Weights of a small transformer language model.
Size: 14 layers, width 768, 4 heads of 128, MLP 4096 SwiGLU, 194M parameters.
Architecture: LayerNorm before each block, learned positions, biases.
Training: 779M tokens, 3180 steps.
Each number is 500 + 50 x the weight over its row's rms, rounded and kept within 0 to 999. Layers, rows and columns count from 0. Numbers have three digits each. The size before them is the row's rms in percent of the matrix's.

# layer 5 attention value, 512x768, rms 0.063, rows 441-511, columns 704-767
091:546536490498581601449527473506613511444563542557481482448618473553498415533522508583532527571624597545457552512384471445500324415554490521446547473569506515491525512551436410479436447464532463
087:471542488497505521502536569496514536492506537493584487389504523482447489531563463502560421425525507481559529535467458413590520535484564477470510542471480569495482527455606533475479489467500495
098:448560535432546511501509538516461489468639565433443557527638464562472479442525547511501559525550485538504480435555492526397539522515436492503534555474512401431525574548490443487564580622491417
089:533576463555567484436461507509456475503496599531540495526478508504529522468551394467445524517536559468575526616491526507561496555462470609484417455451535529522581436549473505478558491464551538
090:469467509522460564530482524570514561470536475521492521524446598488569565589547406456415587455468476476502537518490533531525443441514595523565538492545560566482525513446477477495446497495531566
094:430522472502405507472407445532417494563486460492447582460444529548476491509495608433461457432512468467510473422557490525516545591539498503510485538510564498522398514458544427610548442515556494
089:650540424454515477555398436583538428547454495516499467495529438452510522467436454453407583450507505539520490507452515553528455476508568428530524519512480449450449538500538520428465441537443461
090:431551494492534511378527547524530548513473519497521468502527561557441477526504570526449466423452472561476483438498548537561571502447423507475480486434487494526599436382517497600514503457621435
085:479463503540495470522448506509469417517486490423568505434598463510566468540544493443458559454530495451449553512456510494429429435502500378524549559535463513474559668528528540427560540563433454
086:503524514459471477485498563456535541566516552440439479509511605575454507435521402556444479412461555471525561536491437564553480567467459535529488444522558560549512462478572511471449424561470452
090:466508510543497572549504514498497492557476579443563457523520429569507512460547508479451435553463537488546439472490503396539512531456436527472534469534427416488548492432518480503524513545499503
092:492594609441449421511550560439562495480557438534610526524501501435535499417503528540416570491481487538518409457478533532487419501503567436453499513550442442523467443513406480512432404550520511
088:536434498521487435577578538479533453445561524495502461591502564487565470474453528484531535518534518574546501475499565606411439549579465467418502503505528398478417436555509423539649421563477515
087:440481469544486421490513474510438507415438542503428559520416436520476446462533479614517552489540485427477505471586463499517432513578481485525541408555568439491532551384574498570568463491561503
084:504549491505507482567517493529614558448552497491513463484515443525417517515490492555465550481482420517461449576484492425393453487535495430637396528492477399503552498440376487480525499484467494
087:559519538518476420417531487510555512514518567481551465413420471518489518487552525549524563600503511606453461444521459432461513457415492474470437489477500489594542565493511477497405488518562404
099:520483489532386399467412475534513446584501355473498557494461490474558472526432465519468459461461516556435496575361508545546516511502530525471476572418500576476410529564433458531492534495407509
091:458582532541457472533622600490478465514456481470529504545580500495482533572419507399514519480471546574588555546467554481623527564505500402625555556634474496472548601525387538545421430464340525
094:424544561448440420481404567387547447498518407467483531561441551526501480573350488622466474465517533538498456472456487495485583477543570511552506507523427430496428546478486545504499487530564447
087:450468481497502490361531581494490488532505523418611418521495574472526425524549638444532447494453562424560499456466398496466499539577450468494530480602504557538480488475530596525488536518476509
090:521546495406437571620540530482515539504494532491431442520572458478515501518462467448573465555477549615516507553520498464482585514522419590423518473519432447526512471537530533442473471553474505
091:482559476409505480512474481565467540492507484567513619532518560457468553515504534399512606474479592472466535537492428534542500507548500575509474454457507485425544480503414449566511402550416547
087:427490533530504484537435486500478448505483524498465489474405449504477465587605466460433505478446439463326512443430480490515430564440406433580605562539416467344506595512491513568564601488454516
089:489537571506567588529465464491429493546548407486484616490500445494492488471462510545524514561329517395472439489510481459456448601481533433421475559545423554461537496519500508491490506489538504
090:462562523551507568547457512460470490518510555374542463529544432523448452493506439540490632527582550529422497533567454393502531550450543550493507508552540441459458516493548487566521467456495628
088:546512538482504541482482480506543541536453407521507486492395478457448456410455547539507513510529520493521557512537543476479467480546505603510443442495517468515463555408419468468497456452542567
092:510480542564469544431516457441573492477515550593555422433519518554504520388505514500410507436552369581495551498570517492456450491554441468501462536442556583442472487498516488443498539494495477
101:491508560529500516485519513364464495483562703454527524525465422535459506465441504532387506451572428629474537466567552503459649579494457480530431485566513524543541618537540542467569574520548552
092:557520414556481505501500494484571532631459476525530491494462519549448473460488501558398439485464540424531484452479453479438513506461500579508508585472530545535414466522585529614513484487430534
090:608579537532537549430481478469543489550501514458639468532524510525498477532462579550566420538442510409485480467497472455534546533477516524548441530505502537535478490483508509443488426501465458
093:488463466501539558398397466390545549497469534497434475474516510475505372486487541485609443570458601457482541433469544509502503506515536376467527450485502561435488521475391500554522440515479500
093:531562442511521532498418566492558514474513462482465426350556480559435527541503412464528530511468491520459556503456470473507469494425527519538560463540517455469461459493366480432544477481433506
087:485563547500538519551513560574478431447549581511516486472534386473535506505462550464489490486496414449555449407508536448468552490457511547522501549515434456402504505565489497537509496582483411
088:458479469412490595557532470483414486466530508431586502503476533451583521483495453486588471558550515504523459518501513456583518463630487500426492486482443604612412469465574586558495498605527549
089:451549541470555472533465523527418518528585482500458483490483522428465556495500582410502517416499543474506515482466524482668456530504535474484514499543514554471481554437502444487475431492418567
090:482465548549491395507488475529560474503485469452491489522603528470504473572568528506487525523474496467492522531440536464386465509479491407548530479455511605395481443530463456472513494591525539
093:496470455505404454458507557392528479498475540492426408377512524510528486564547554500500419424515602511515537454531496461428545441514449445446457569466558494517547515423486500510577470463598472
093:443494514400519501466512513475551477510543528478510595403454554525422540491568462580509458566495387500478480508590507443506495507567522503529500524389471533488526528598462496490571526519537490
087:454612515511480516541529519487517511541514609492475491403546438470430549500522483500552475474471448508527564599392486435503533514506417448534441624450590410439518546442445477419447473460549469
087:517510491513486560564468519574464517405559546513561501530535518425470579578521526497472497552539468466387498517488497464433449421436520468481649480457376468535506491561513467507492544523412558
092:398560534490478432490450448549538569500561535436490416512573439486450514506520539448492459569564560372495529547489452507511465517488574466509507584487453532434581437483443455427398438504481559
095:517506474557473538447400561421560520556418469543528477399494564501486493443489571402507414496527516552494476519357459520478543475472429533498486504480573524513456483439507528544535476462496535
090:427400451492544449457573516479552533451474494485542408479485518422567441492513514584600490565441596450552486514558461510448496469534549429453469540453508485487458417435486611563532507577490529
092:512501603480545515456540515515437494562607514526432539563499385495494542537518541518532559498472476433426464560408535556465498559575499512540549477653567546475503477483507517495481522517557553
091:581477515460622492538492519354476483631440433510547556471505581464471568508482517516482563494490544449525460469494501498496593549428488555551476465555506513407468545540523502539519544496500486
087:515540421590465478499519437528399525504448506482481474387492541512493587484486483509486500434630487470460479525515499489521508484534444518486453584504510492528545512478477568525505522507506537
093:420547481555449493553493548493463468442543514491543457473611628467523472515490465493445447445513437526475510516445501456538565452499457388469512551460520601489513469484510423564436536604448428
095:500513458473311471537521482462426433525501432461523434502454514498588533500476549453432421479479509405494484494476557517550523435515511475442501453523516575491477504582539522610406544505515494
094:476447474590517492515444608449510615493482498518463485543490513549516498536566414418455473540485519477486455512514508534423512516484466512484525379563494544406465504421511371499539536571531574
091:458584549401575528516464594492599514579529394459479425398560575444456429523520506492491560516444550551427609586540422522486432586512551479540563505487505563513431552451449481497468534539488549
086:465514457482431478497434495550548493558408502492452649534506557525508470524486507625589459500606613506481525515433454482497491600511570630479444564467511358505494492492475447489431576512492505
087:538433419449348498428536426353435517489457491484413525521548577532535490451521415474500533425591533524450532558462512516527532500476539498516479510554478519500461497499482474567510432492518491
092:522504472495501418528465565392465482455429515446458545523537542605480550588468404341525561523566526474436494501585508530518520520546517495520523592555514516540575552615516491485536466445484452
088:510559556508569494481493556435521507523474474513514529485479579488458540617489543460521482481486668514595594520533536531415520523446496565489446641546537617542575477468398562456445426473510471
088:569537523458532442468512501502475456523508502596506556459467485549567562474481526516467458557641477463514445582492454490441512568487495492529459586485534445440509476463472551390442542537478504
095:521492519511620444451496544448505410555440516544451588494411479480556524383557544528460505522424530539508437523469482454507464475496456478455502435417498489446502501517479527460560440475465573
087:560524546469435534488518413452522464538489524551512458514564527466564493490540514506504499628548458518598530445515626527511577433471463449473516592537557559417554439517396604543513538539443447
092:453443540487473527482452487517524556553481409467604472633542405454537404575451550503556502531413469470579547548503508549470502419464480477502495470460536485513479530412498554492519428510496400
091:482503441576418541492440509445486505461472571577470571455446439472461487392510579646538510548390379491487424447509484552443472483485449490448591515536545493493512581507484572552507487526462464
088:472496574434483545521477533482441395537540518460476520526447479532517554475571454565583551477414471463506477503469509500469475522567527471454520475458477546529430583641473466480491559449481489
090:481473515443487503488509510461546534501517395521524587599502542440505488497505460544468541465453566550519510518579504502454670566496577474597492453503564498441475437500555420466473481485575426
087:533477532464534481526489424518543467538481550461484470554395500448508610454488491476527585482497582558520515511414489343551478510511392506554410480482565487449504530538540548477405406543424509
085:453504548443537389476471479502477540432499491535482400524550475563516551454474522488510593458502358426474536466461639488616503449532537523595464463439492469536489502556527513561537479632451504
090:449492495553558579425398438494462446464608464523499608430511515535475429510501468534522506449499478530448497594405485445562531464523406441502501482454565490540426510507484534491536446501495596
095:467527409394513509569473510536419486581461500548550402391493474566574548548527486490525454470484539570521522529500454488548465434460523475534508523349466518467577542458466438427567434419468541
088:442497493539492436500469448515548499529504549532462451533510499472526534508406480414513449510501481501479468529480566505495479503475510355541583536425474476481527421565462512575497537462473528
091:525539544576441491536476455478479469575508546402442415557466460414421543493509481443400507491531528401509474520540507483467513488525466610559438431431554608471561586487550465560602520495548347
086:536549562543474541464501569555485435519527529515550545477595517567413496509411613448516552467511496471397571449486453548479498485525526572507448502542508523455530500502421548562435558427506451
089:528504526558500442436530519491455473522541541498574506469500518463504533452551418488539486516531477478572517467539474360539525371471485454497460489430484479451504430488573478536480522433495451
089:572591580581521477533564429526401494537525591565526554475439502501435634486519478534474568415576436493506491499550463468569596474400557568482436488448521425600430478495515497525513547441471586
084:509368509509433472480508454463511437560456442515407535581518611520534531508505542511455491457515496508493585488504560481461589487516467408537539473444545491570408579340543475480511561462598478
# layer 5 attention output (transposed), 512x768, rms 0.058, rows 441-511, columns 704-767
100:542508515485477469486569533542496452489470517570431624476536446391439562505564584467436382494475519484519463594527404442565429515494481433454457497458526528523495454453550444501612467533392480
097:565563456513492451523618439432424457431503505495473507376431437547450503602557499546457511593434475542560470537504510472537514504471503536483544424487506481425515565618529513626494483441477538
109:469553546553496520505461437493523466539583480482469487502566546443368559541443517445487583544583525530511481517481460510513483591476512432512435415486516443558472454623586502416557542530470536
097:451456597565566542544520551483499549490452509531350551493529551390512546543488559504531459559501489496523517478553465386510461448473516461575444555584592498500490549456497480575501517514486415
095:495533512504520549564447457557526567469565539517398385593467468534547458499458495490580630590511483523473472561499505557510481491503472553534539510448488524520525566461469475495426507489446530
100:577464399532635469467539415537430473507510506501498496579483446437533477493468521621558579423482459507449478527569534493597492423518586575520486534561459523570465590460556515383489519503547512
099:456622475519415488571446466469422491475592491542425494483389547553545560530459526516517514428464499421463492499569437414489551587534467505431505483478494525414478533531463405476487513542513467
101:492541546556533451491510606490590542433577562547520559547561445545472446426515483498461571488450510504479496508463521627478467547430537459501420519502534475527476510463546461501514478569533441
097:521476509443488492448560522521521493552490486579479451582565527448478463509524537487485524526461489493497458539478474534575577526519552610474491417490550469492479421502579486426467491515456512
096:485558508531544518479455511462482489539569400474439454424471527518571505478513492498500506490503523554523546534518464443431545527587481401553482500420455568491434590446594484483536479468508494
100:477432541526578538577572548467430533418510473533512502520469446525521559429465508537502512415501454453533446543551435478515466486559544412527520457451443514555476538614445504527494482555537478
099:531487495492502545499491584512496472506329511492459542551513533522539485529467524489528538504483498515507437552568492476534445468489533507494499453508449527537524492583492497498506402517506512
096:523549466522568519594544458550485550528505497510502553463514507476395425576573515566481460465508551450491465500538566443490454498502435570565516493521554517479401498497605518488513531389538415
096:579485453557507566478446522427498436528561449539480463484480491540517632476446416471495471370497540478588462527516482489555537524499390592484520531510500434514530443452566553537503487415482547
095:523507523505501490485407515570488494546512465582415431543459536429565528483415524522553558544573493523444452440431453464529559465517487482588502449384479506471610456482536480518452534542588430
098:598473435448511542512475458561540578486427395505490545479559547441535495513542472490555471536521468492471481478426576586542533515479456517493502529484517524574418501532499468521517458508531476
102:505441506502526498498624419615529411508515481476454488426422499456461380537544480411563465419506485544492480459563444612580414439489568497600424572496519618609472519424461448459468552514452457
103:530450483515502496559430489523440416500501491502532503480519663519504518549584419530605497427508457523410555583458530477481440587494432512537456475473543445492522420477516564532526630532509537
102:562488511575603458515490517482563368498474482449463346533578470451587541501541468464554469557543516513525528535505519503509502530479562520584386497407549597505512473477421526451433516549522450
098:462511539471485460495474444538503560493449518501475521441524438538459566467527449443530599466534578453554560523422642464423478456392535484531505429406501515531430501512444508534461531461521535
099:575585446534575431434413526507470483539555560523383542496412519447427508471384546495590531479562527506552475446560571470547502635506543465488425421501475430436538579480481495627561475447399503
101:431570559562475516489389451487527485562508542503492505497536508502520536461392458408488643495535498448518479525475442486496540523579420519431514493449536436591488435569539430519455482492467510
095:537520428555490516637536570513542483500524529528496427496500414612521571429542507533500539496505458508455502500641490482495526465429573474502413463502446509497484418587520493472448447595560391
100:556506477591497373450463506593483457538538446551513480467428446547540480499584492529451498461488481514489546298559573503553556486556602420461633502494515445591501568463485445482493462583473518
095:504527549557516486508523469547473446532517443552489501516468477535530478532586491539450547494556493468525456480500469599541451367540508536424489483520486553511495584607547508485545511545515501
097:384540591475549467480421461475520547578490561547577589533538447590547541537499529543529478442555476515450502484489486522559445531442433415488551509515546531500503399432471554522442577401417522
100:475451566567500451412502446472453620561450553580487479450459465427533501474420437469563500492410634434505541480553509542568583497435534456583546485489549523524445466558478452489544483463511519
104:636597430493615430531462544508476528446444546494492532512510510538567527488565437495468482516484483554536489453533427560419548537504547467446514577511529485585531494515575562552453528503490513
101:445395410495459558549578459511410514463393476548555464495496574517452365453555384426546470489438477503453586458472499543539553569517467461492515460529514530496561538449489441468432536441566491
097:420538419505519487501470489542536523501450371542435459483497451427429453473444506571499534550463427432523573445507502499511485533457547484524590565477492500556462484558626513573557541504515396
102:421461434513461479545480507508535508422597498476523627486496558422396568509488476576483484545527408484487531556548514521611541581531494478522485438577534496490550587473541572495515527498451458
100:517518434459536519557600513563494411468541490454522510522565482492470511580528548441448470436406475572450422511494535589570480516490590454480516509487529513438492469488479476506441626549468449
092:515527594535480605511518529511522508508602458563417493449505504584486511511508523517485494505455528499519495467546529550508456496595593569506528437471460545516556443468433494476520447506419618
097:448430594414594513421500468455493555533461506536569516527416518579581427505448529456469459462517478479602434440496498569517479617490510458492549505540508540429574519529517468510466444520580489
099:463549447523475504509570461529503597486540468482491514455523501468522454505499503582536589518448467494508540553472607487470490468528507590521460389556573503486519513552519483569623440473380566
099:470432536483489477578449519508427512528503466469566523520424510459406445592454542511605532511559424566502520459401521537586578428558560489451405537549461515488455448462521565463540555483493470
102:558452427504533436535407510430476536521613504585462499586453403546416517466510551445477526520538533455495478453592530501475509480437528504530621499515457506503516469370465555484526552528539544
100:498416487539448539576526539515560434524496513470481522486451499495577513516548436535481557525561494489517461488517494529517556503503517513560555559531522478433461495539551404392426514526431536
094:438519534485511477454470598479539530460503498432506526604410505471507540476515503511493474436496467509495533524543430511439580514472506526480622461482509442444471378588529508589429474583430488
095:465567511421455553475563485491459487518455503424546427555565431488616601519552476399544570547537514462508504476495536577524495482484546551525506557536568464529582381449543471496481479556502546
096:517534456506456523558415519511540602506495524542517571480498587536564437576498513580567476527500504522479469580502510547580487413527514451397485502460430534529506406545463493515517581560540455
101:505513621500463472500538448491568445420550516557572470533545511390489446555421469547435403421372523563488526486538486393549442582465562536596503509517588511496489570476522538467413571509518512
092:458547454525481587499457501537463429449450515441462492540474445466531560577480513572525521524526534565572554505554563538522503546493576490557613487429410544517489419450490601394600447516547530
100:439547512534471525549511444490458519475488415507529492472520507500512555498383538493532481493505533451521499476467516647448530446457529496540507489462490536605528416472490465584503513502455524
100:511475635479498422571439488511611463555474397472498429452540532513550419500488440486513443529446538560449566574499534554490511598546555552410486512561536515562454538481341438494475479443377545
097:505488483540434531386546574531456522534535422588536515480528444487531525466499532509445461504540542548517545513495599459479528462480461508560524636507618500471505405461505494450530424465498533
099:514532469528534469462393400512481528476585576557522475460429531555487536497536529525556539621520446472530459490442497527455515485454498486551518522515410451409470456493525471469544436525533453
104:444477452477511528452511545503510575414505563496590497454461453465528448449485550523528526509495541521482496542461447531410512548529564494472568572547501471472457442478534510456455450481437534
100:475502421557569505470579547500500485464550446482509506487565552496470425464508526509595546410418490487550448449499545494465550513445532463462464537436473469505485448555477574398439543525531482
099:461537484597489459545468462461441575595545459516547615541509491489438498510552366531522475548519463502434482571438478526454424370463519564534520518553484437416474507488540449520466510507593446
095:468502477473576547544539485523574437429493388468394479472511455532502503478483548501465501502562465528541526490534504560581515534457441529427435471468419529523471578431496578576528518486474462
098:461480408512451446608519515550518484473482404461588542509452438489407453557416507486486499539495418454425454455461546530454475420561479542476492559468615604491551602413522342455401469492446502
098:485497473514498477568525481443550470411551482518487528512549475528521540482498447518492451507445566423500432518516607484524523523498520544558537556530528533524501497409557523542522431485499546
097:449491495473436484473409401488541476520475462467529442504502493613455431512566512496511502498496532531516474537548430489548433501565543624450470480466487464457481527494523449592526502446464414
097:494558510489508496570454578460515554474426549568529600489476550488547491516462519475529523546487505489522455469606542518541460532470544556516523505453539502418478613485468450516416517593552540
101:413560595517418514558458510484510466545542562444465523571442551471551540477517555440512487415508510477486468462555517577525469509509562418499514563447486480484508563505536537444498440493495428
096:527508547426572497550598512525530475506382503537486436614451453548525544537511559407577482431430519485516485499428404479576543511489549553439477476559539543506468506517402446471508453570451573
096:440509501478486521497438415500420495564502537606546483456498539523555433526591511496560518535537474540515478552531508529404500441475443405503504457533476534520470426499566512546476447419654543
098:501434439495503450475615445430525585408444462499546502468490479515463527491560541522592500463473546527401498545499568508528491492505494473542441516504499491505502403374511469518400495471567586
098:495531529470551454479567527530544466493456466532525471524552502544521475595511564484350566489621439453512526477412456410481337544536549463571551543588469469438588590470524536461484496495598505
098:554611475553401461518424586593452585517564522466565547410515564566533484514499514425402418488539526407522598506478564449533558368553455470557528538520502496583531503473564430493554496591470573
097:527520570521526512449446500494475536549511472539438425561507473545502431435564463529446541491555494502460431565449495612437443473516486536532534513415463583477487511563454503453539455456492454
093:519494487579505520451430512385455475474552532503564452460550498444446472477421465476542433526427427544477572532462502550378494527511494505488482485514482567405513547488521594500447525516532539
096:553500521527511529447507498556534541466464504499628475517542461499487432580480485432486493493461491495570460413469519632478472505522534497581530486545464545521523526489549561532431489428523586
101:472477577475526488489433537476606421422496368575532451564520517550495518471493518574518507514529512558483515461509550477418542573540506503459509486594544442559572487496494490485568578570522498
096:519494526512450469527426440508479462578498556494521485520573542518497565507587500465594559515458428507444592456516485393537575487475495474442604429520507528501474429525504546494572533527534531
100:399488563407457504457526449525494558531422498439499432433558571542514481480455431496516522434445456485449457480550597599459401390386475452450486575487544557567462508439522497449456430512483451
096:436509504427515483449469461513500408475545452543460470586456506447519456459477493533435462528518585558511528473458426518497448426385445462459452492486477566458591555402492543496488441451556491
099:491553560443497456499490444510452577541513486486466469504541528472433468561577571541409512317563522440573457590446444515477530546443519420439505540560462501506522494425497488540528461526456533
097:449503505529495527453419410516472460571439573548553478562415390478542519512575488496416500473498515484495505437410603560436603477498480542499512500545468398512479490551473457517461474517490479
093:493504570527559502394550427490499375458529572573542442515538441486442468448503470497543519488515471493421549469460543510543381568465482512475427518513546477426481481495484633490519505532440519
# layer 5 MLP gate, 4096x768, rms 0.07, rows 0-23, columns 704-767
092:522508595460429408417514490499611472477527446413460602469402543564371467541547467538472521511510568518490526475508545429507462473474459562510447498442463521500513578531490575417461536566466515
115:459510502478514614527537490473525478446515457503454484438520512537456616556476446483587553508495480555495433609491556537570535519487583455437495490490470458495475448490553458527511467524567467
085:456535462463594458564395527523525475402502491472485549512593473449457483471474489439562503488489539485464522530538462517570492487551456525529525596497531540542573527462537556579417487472396437
102:507655539464526491529421497532517507576539456493556538545486474498505504471574548422455477575485474510509381467541558451365480462494518536570471525462570549528595509461610527487448521500575460
103:455454480529533527559479536595503532451471497555549455505510528423443531410553393519514458553503533440492554544507486545525488503595593398482563433557449361375534500569512463540528589495506496
094:566536477490481510424461621504433455546550492545437527464471428556503537489526553543515571528426464444523519454569466537555469476592511518538443503560578613464488434459538540418503430471594509
092:517510492523547526563487487500536485458436439584546561533438527496506509475493508460453538440524515518470519493534484561506475459515528427553564449546523503471449506458510452454483478528503607
098:457443512610525465492482540505482476568496515520491484465477482449554440493415487487500432527471467612533427425547508478416385507506575530499521517509450511496524549507460537592463485453498603
099:518539501569420511552496504515514484604528489625561510551518555444541439502465527474497505518471487467495460523513461433455445464462578427481531422512433556466502540495500504537541529536550545
082:470486560604406528454506576557540544447518576487579458424523533549473570526560599520481519445468537518536422584566447496498467550590461438435591573451444472541518533486515530468471484458518442
089:466500516479546439523463478528409539510436391557584564535454530556456571525445586486495482529537518508514503451517574481544576536404603505509464572602523506527514492556414487494405527474478521
105:432489461442599533388559537496411508501545543510544486519536464503513437612522520538540486490592491507511412505549516509564484525548424496477563516559603546526554468389550640467437555511492508
091:432469520486540497495449465577615504459480637439519503657455447536474504546553511450524547596462465508474523467477444472553551449534455464453452445529496554489509519623463540499462486457442408
106:522493497541509501509503559491404559631476450455459494514499573575540421430525528511552512586440518572534552531524486476470474497432495515471465566523460458464513413517520589462500461498492525
086:588556468506448447507457542560481522434508564517565517476485490564513599619518554484524387513501468485532488507511422583455370506498534579499537493499481530488551487576578441492508596522529537
087:551447406462536569465460542507518522529635496593432516497542485486461465435570500505456522526474513404504435557557565467523442642450505614450568579471475437543453526574566471566461476493482438
110:579543477521504434525486500534518540499540578555548450556581505506471512531485583513521457480488520477417422424573493626505493526513477476489521573522459480485410487537453500417517417476466538
097:482451493453527502451591447341506386464547478472487468540480501391474474466494499435547452528510463494430470448552523502460519499458474488501478508444504560473462524443425458615531441441529582
107:525465423610530468551480472462488369594531486434477479474494472580463564502528461404540469503553501530448586473469451535545505440468461435455540598517560360592551398538563499529407523631481512
097:498478540499455477545480556590502414394468550413549622503531511453446549440568582458440462522467482467511512545541540624577612467521516517598536545488519496561614533555470502573539525529406535
089:508606476563532462499439505514475411395400419393575452502522486549530540481476492548545463511534552419461542535444394558450570534471486529453371534529574583497563496588543445545506437518475446
085:481505544549505571536474452507400485585466542460436605441510478434422471457560526508492416476430617500452500521500472447456511472517447433461426496547512559524528484547497462391514474458505535
092:515562475462433470547475503503441545472541553453451521545503495502408521525456437531570507508450482567569448457574468473565590550437460485489451525402504430501516467462434554454585496554567458
101:506505573506530447508452497508491533435530518471562467575424601550476501559540451475509506502463444439584532527462568448465505503562506439437592499420556445544460592469433461535535565549485423
# layer 5 MLP up, 4096x768, rms 0.0692, rows 0-23, columns 704-767
094:489505545476516520634418521418585468506510460473601460548579495469570407522498537614477405514514422428560509493566518515514593541457517513469613465442445552519548537523492537519484414407584477
107:554470542531556549507529464523508518403497532536521564515484590437493545518432432397468579489522501485545545436474464504463549557472481561546410549560447529437415512376406539419572560540580515
096:495469640403476478481487497441472453568484434474449591495517543391478491486430540539563438493477389472449575438553541458469591450504498520561435532458509460506490569514544473437475498572451567
105:513509551497487506408561471503481579453584502510548526494507428538438511512572513505545519427550566472482553519475546500606477464501478486486503479501444497488424507511452410491491499482483585
104:449493471436496602498488482585541512444506525518589547522499487448470428435401473440555496507442554529533512495519482472441466481560501419529476442551509442491498471590464496557441636447585584
096:564502495464490444569565444518515613461542558590562602490477564504440563505479495474591505503535569582587465422534425548492455494524504563490466509541468451466482563467471555457564438473564655
090:530578559571528484477581547396528503592479498468524546432496503555507492427488466519497557563514410447502520448535558476402522454449507453496554425523561507503522455435479485421529492578467491
098:524417406486444556573402558412483576445453561431487428595526552482503508524479528531465465490460440533586530487496529546509463557505484471550617521515531463549565412595539469522497528412521494
099:523512509413599462607481442535556472495520486625437485557512581518537486492539541527435441549478586518525424485476505435471470504558457465489472488462450539562487453454481558508507601501467504
085:512599457580506400509491456501572390549551475538509513483530550595476486463410455482548491547524475499462544537552607445523491464492494536477530483518447564506487437451451504525547455508433495
086:443421529511541476624577504528514546460540455583526448547529518585419500587468552394433498426496456594496463476451536546517516626465468561431492539501494481521489584548439449558505493467419486
105:554536511592569519617554454648461374453498511445453557506468561523583498522456537416574534607437549473517490478510418528476464473524565517489482471470452524508474453537470543523591409506467533
093:532519509513540549497540563513555513543479458432520468452517510499463445567475576508558504467549499654504572535562576496532454519458468533518439459500460396464501453431548439578529478422444546
110:535410563503587491393487510451435565531491456517399442448575499476536475493499491500564664543532451478478495510575496519403488515436482494384411501449473432497477524448513501384494426461538502
088:440513481462455487526445506528493569493570515577596482468529520517522509507618595511558497552453519543387507474449505476532585553516462536482552538541490545475622501502545465581464560454544539
089:500452623456505530549582471508535459374483570495516508526523490476551509580482442577637483497453488578420551525629465549544526453472470493476511468509450618510514444481466507523487502473534503
106:509527579454512552500459498555579530504530508459448512430420529503485545577349520653528521507454439515458450468613585457537590535527493453463508489448475502568498453464576541499486499448564568
095:499431448446533469535514390482449472432615478445467536503446459508529600556560489470468500513437532465545524445472588538547475394519502542475416527536511493519488392479458493493552525469519488
108:556510477562501497486467458481513409551541497439560526462499536515447507645510481394463403462486492491524556570536428556581517438399497470572483525491517411506562416515530452532408493525444556
099:534518510449507605495405427476426477507605419493437405491441521528521410553487470529522520503431474526402556487480450584493518611549408504507468522502452478439474516458496435458598485498504416
092:474519486522529563471413444503571528467430447475656507558498411505466403550417528465597513533544469375455550518433395498414534528495408603466463568530587538547563521566524498544528436491470405
087:546543465484557523527446524562434523492543545533456527472503530543454578531459566509455514569440613427439568435497434456462577555551508434505538540471490483480461524559487577457559527559514475
090:378440488464600460502499537567498417528472541504556361406490555412563467462427658532480435502454471491475501658480534436503474535448453496528493538521554568492523476509492542395461479443556553
097:502524548469596428389500433538509469522509514459567513588428516497423482448527491524464526466479500478566516521503581525404484516447575529475508427464631444539413476503498488570537470545521509
# layer 5 MLP down (transposed), 4096x768, rms 0.0646, rows 0-23, columns 704-767
100:478527578453483422594496471565537436490550458448462556422499438526508532478492476437487512505577436471467464450573526442417598489512394560493481526477478551449451569523390521577565517466458530
101:563498463513424528474411458496560483523450548480388516438540451431441534566505555519502483519577492461468548459415477529467485598468463390547515551520505499605424549464543527482451530545460519
097:471464675330468503427459516518486506598501473510468590484489433532413460531497450546505390447573458481416521501589444485488458460455487499519536465427496461479458502438492436447476597545530572
101:499398532375506529456578488509534541437470553530455457497492483494517514473454464478531452546512487558521535571460457369462493508553494505485486467492495502488472537507456456571512553441517459
099:490473449476555526546510439486542436477451416491514559423525455448444559502481469507579433521430495496631481433516528433449560465563592467500454538544455471538502525538505472526457508386491495
101:613448497532477621508444461403465625460504500564518516425450472562478552485469530437429485531459562602544480536483490545545416556489464535471527499595543616516499489496566598592495505492451569
097:483571530456533556601474562457549455517519525603501533501507437476601506507508518621523504515425542517495533539489480507564475510434472475478452380473457543437512467556461474519469510535539524
096:432453460506477477437484487465488445475586473583509504532544529403415581437408524581543545497514429532409541547585602488444522441419576596577575553552546456417508567507488548511543509482543472
099:465495505453569504489553552480418445574482544572515473464457531459565585501494334385482495555480391483467458482509392576527494478492534395523462481525434557441571540471573432411580517495502565
096:577474507529529441507480558533570492446571457489530531531568522560559421446460512509503492479559439501432595496529440552470375493565574514519537461544459514463472408491512551464484536527624422
094:480479450460528467509493476502556477499479547477484549485510450541474559509568584488474490585508509543475539407402531397500519612409507561438419520461462453505508372514522510510565531477419550
098:461478512487503529478486498487522559563470520567513462520500518367381635448523522485570537505489483550580462385455537508517498471594571462450477537437438533470498433480473471537462471549459487
100:504589427473478502437525554470433429537483451500529509434478470482519388561534472381581438484404501476617504461595524540494528518467425541553437530467496384432470405479416537505431476459417495
104:558469571573464480438519539501606495469475526553493412440400538479539444593558497570515493498510464455377572537555463495414591526508423457446558534416552492480475505490503457499499491510466514
093:539511540586511573403478560419492493422533507558422555600500624399518466511459515440527561435548530552494461402497503552523488519427515470559420530563446413504489482607482541510521517534494560
098:465435556505462543462545433507543410503490478446562469460505550544561543439510427467538477457390508559491476560445536468567481442496535456433567520628463641612439498489465447482526419488515482
104:526556466520452580578505439493514504521482540496510499504485466670462528472454551460503514502444473439514488492518554493541463447575427452504489476482467455592604511455506506430556511548576587
098:537490458474512478439390537515449502462470578450441491516471599426445599522506510461565436509501574419423405460590609569492542486541511574573493485481506480508498530448479472488591479495477474
101:436534464427580487474538489415367522614550487504517461502518502581544428433508528466526464486476555439555352562530510474538532537536569522465510481520508532577461470473545498493463540546571449
094:548520450621525461536506523487416542528456380444475446496512466470512513551471471554459519554520510540492560453482422498541527499405451606478548526428410485412500531431533551536563498488470469
099:426535616505476532472510484480480499467479539592453426450430499514513496458430493494473599524465410495494520494462587533499418585606487537577437450515486453501468529443530513441526516573432470
094:514522570444502450513585593497597556511580391603480426463400463536474494512482454540507539536543524479460521510429435478468545478464496539552587473440448379539397488559550548571459594547501410
098:499468462408527531535481606583595445486474534445496459546471543467534514546390548515423448535533456423528567566611499474498562514383592448470440498507403503524461511499419604538602548408511563
096:587437492564468545503578509496471522445602528507521441482476510461520550562449398410581503542477432513556511440487501399520595553543481516487502503508403537472554468560486428544545466461556434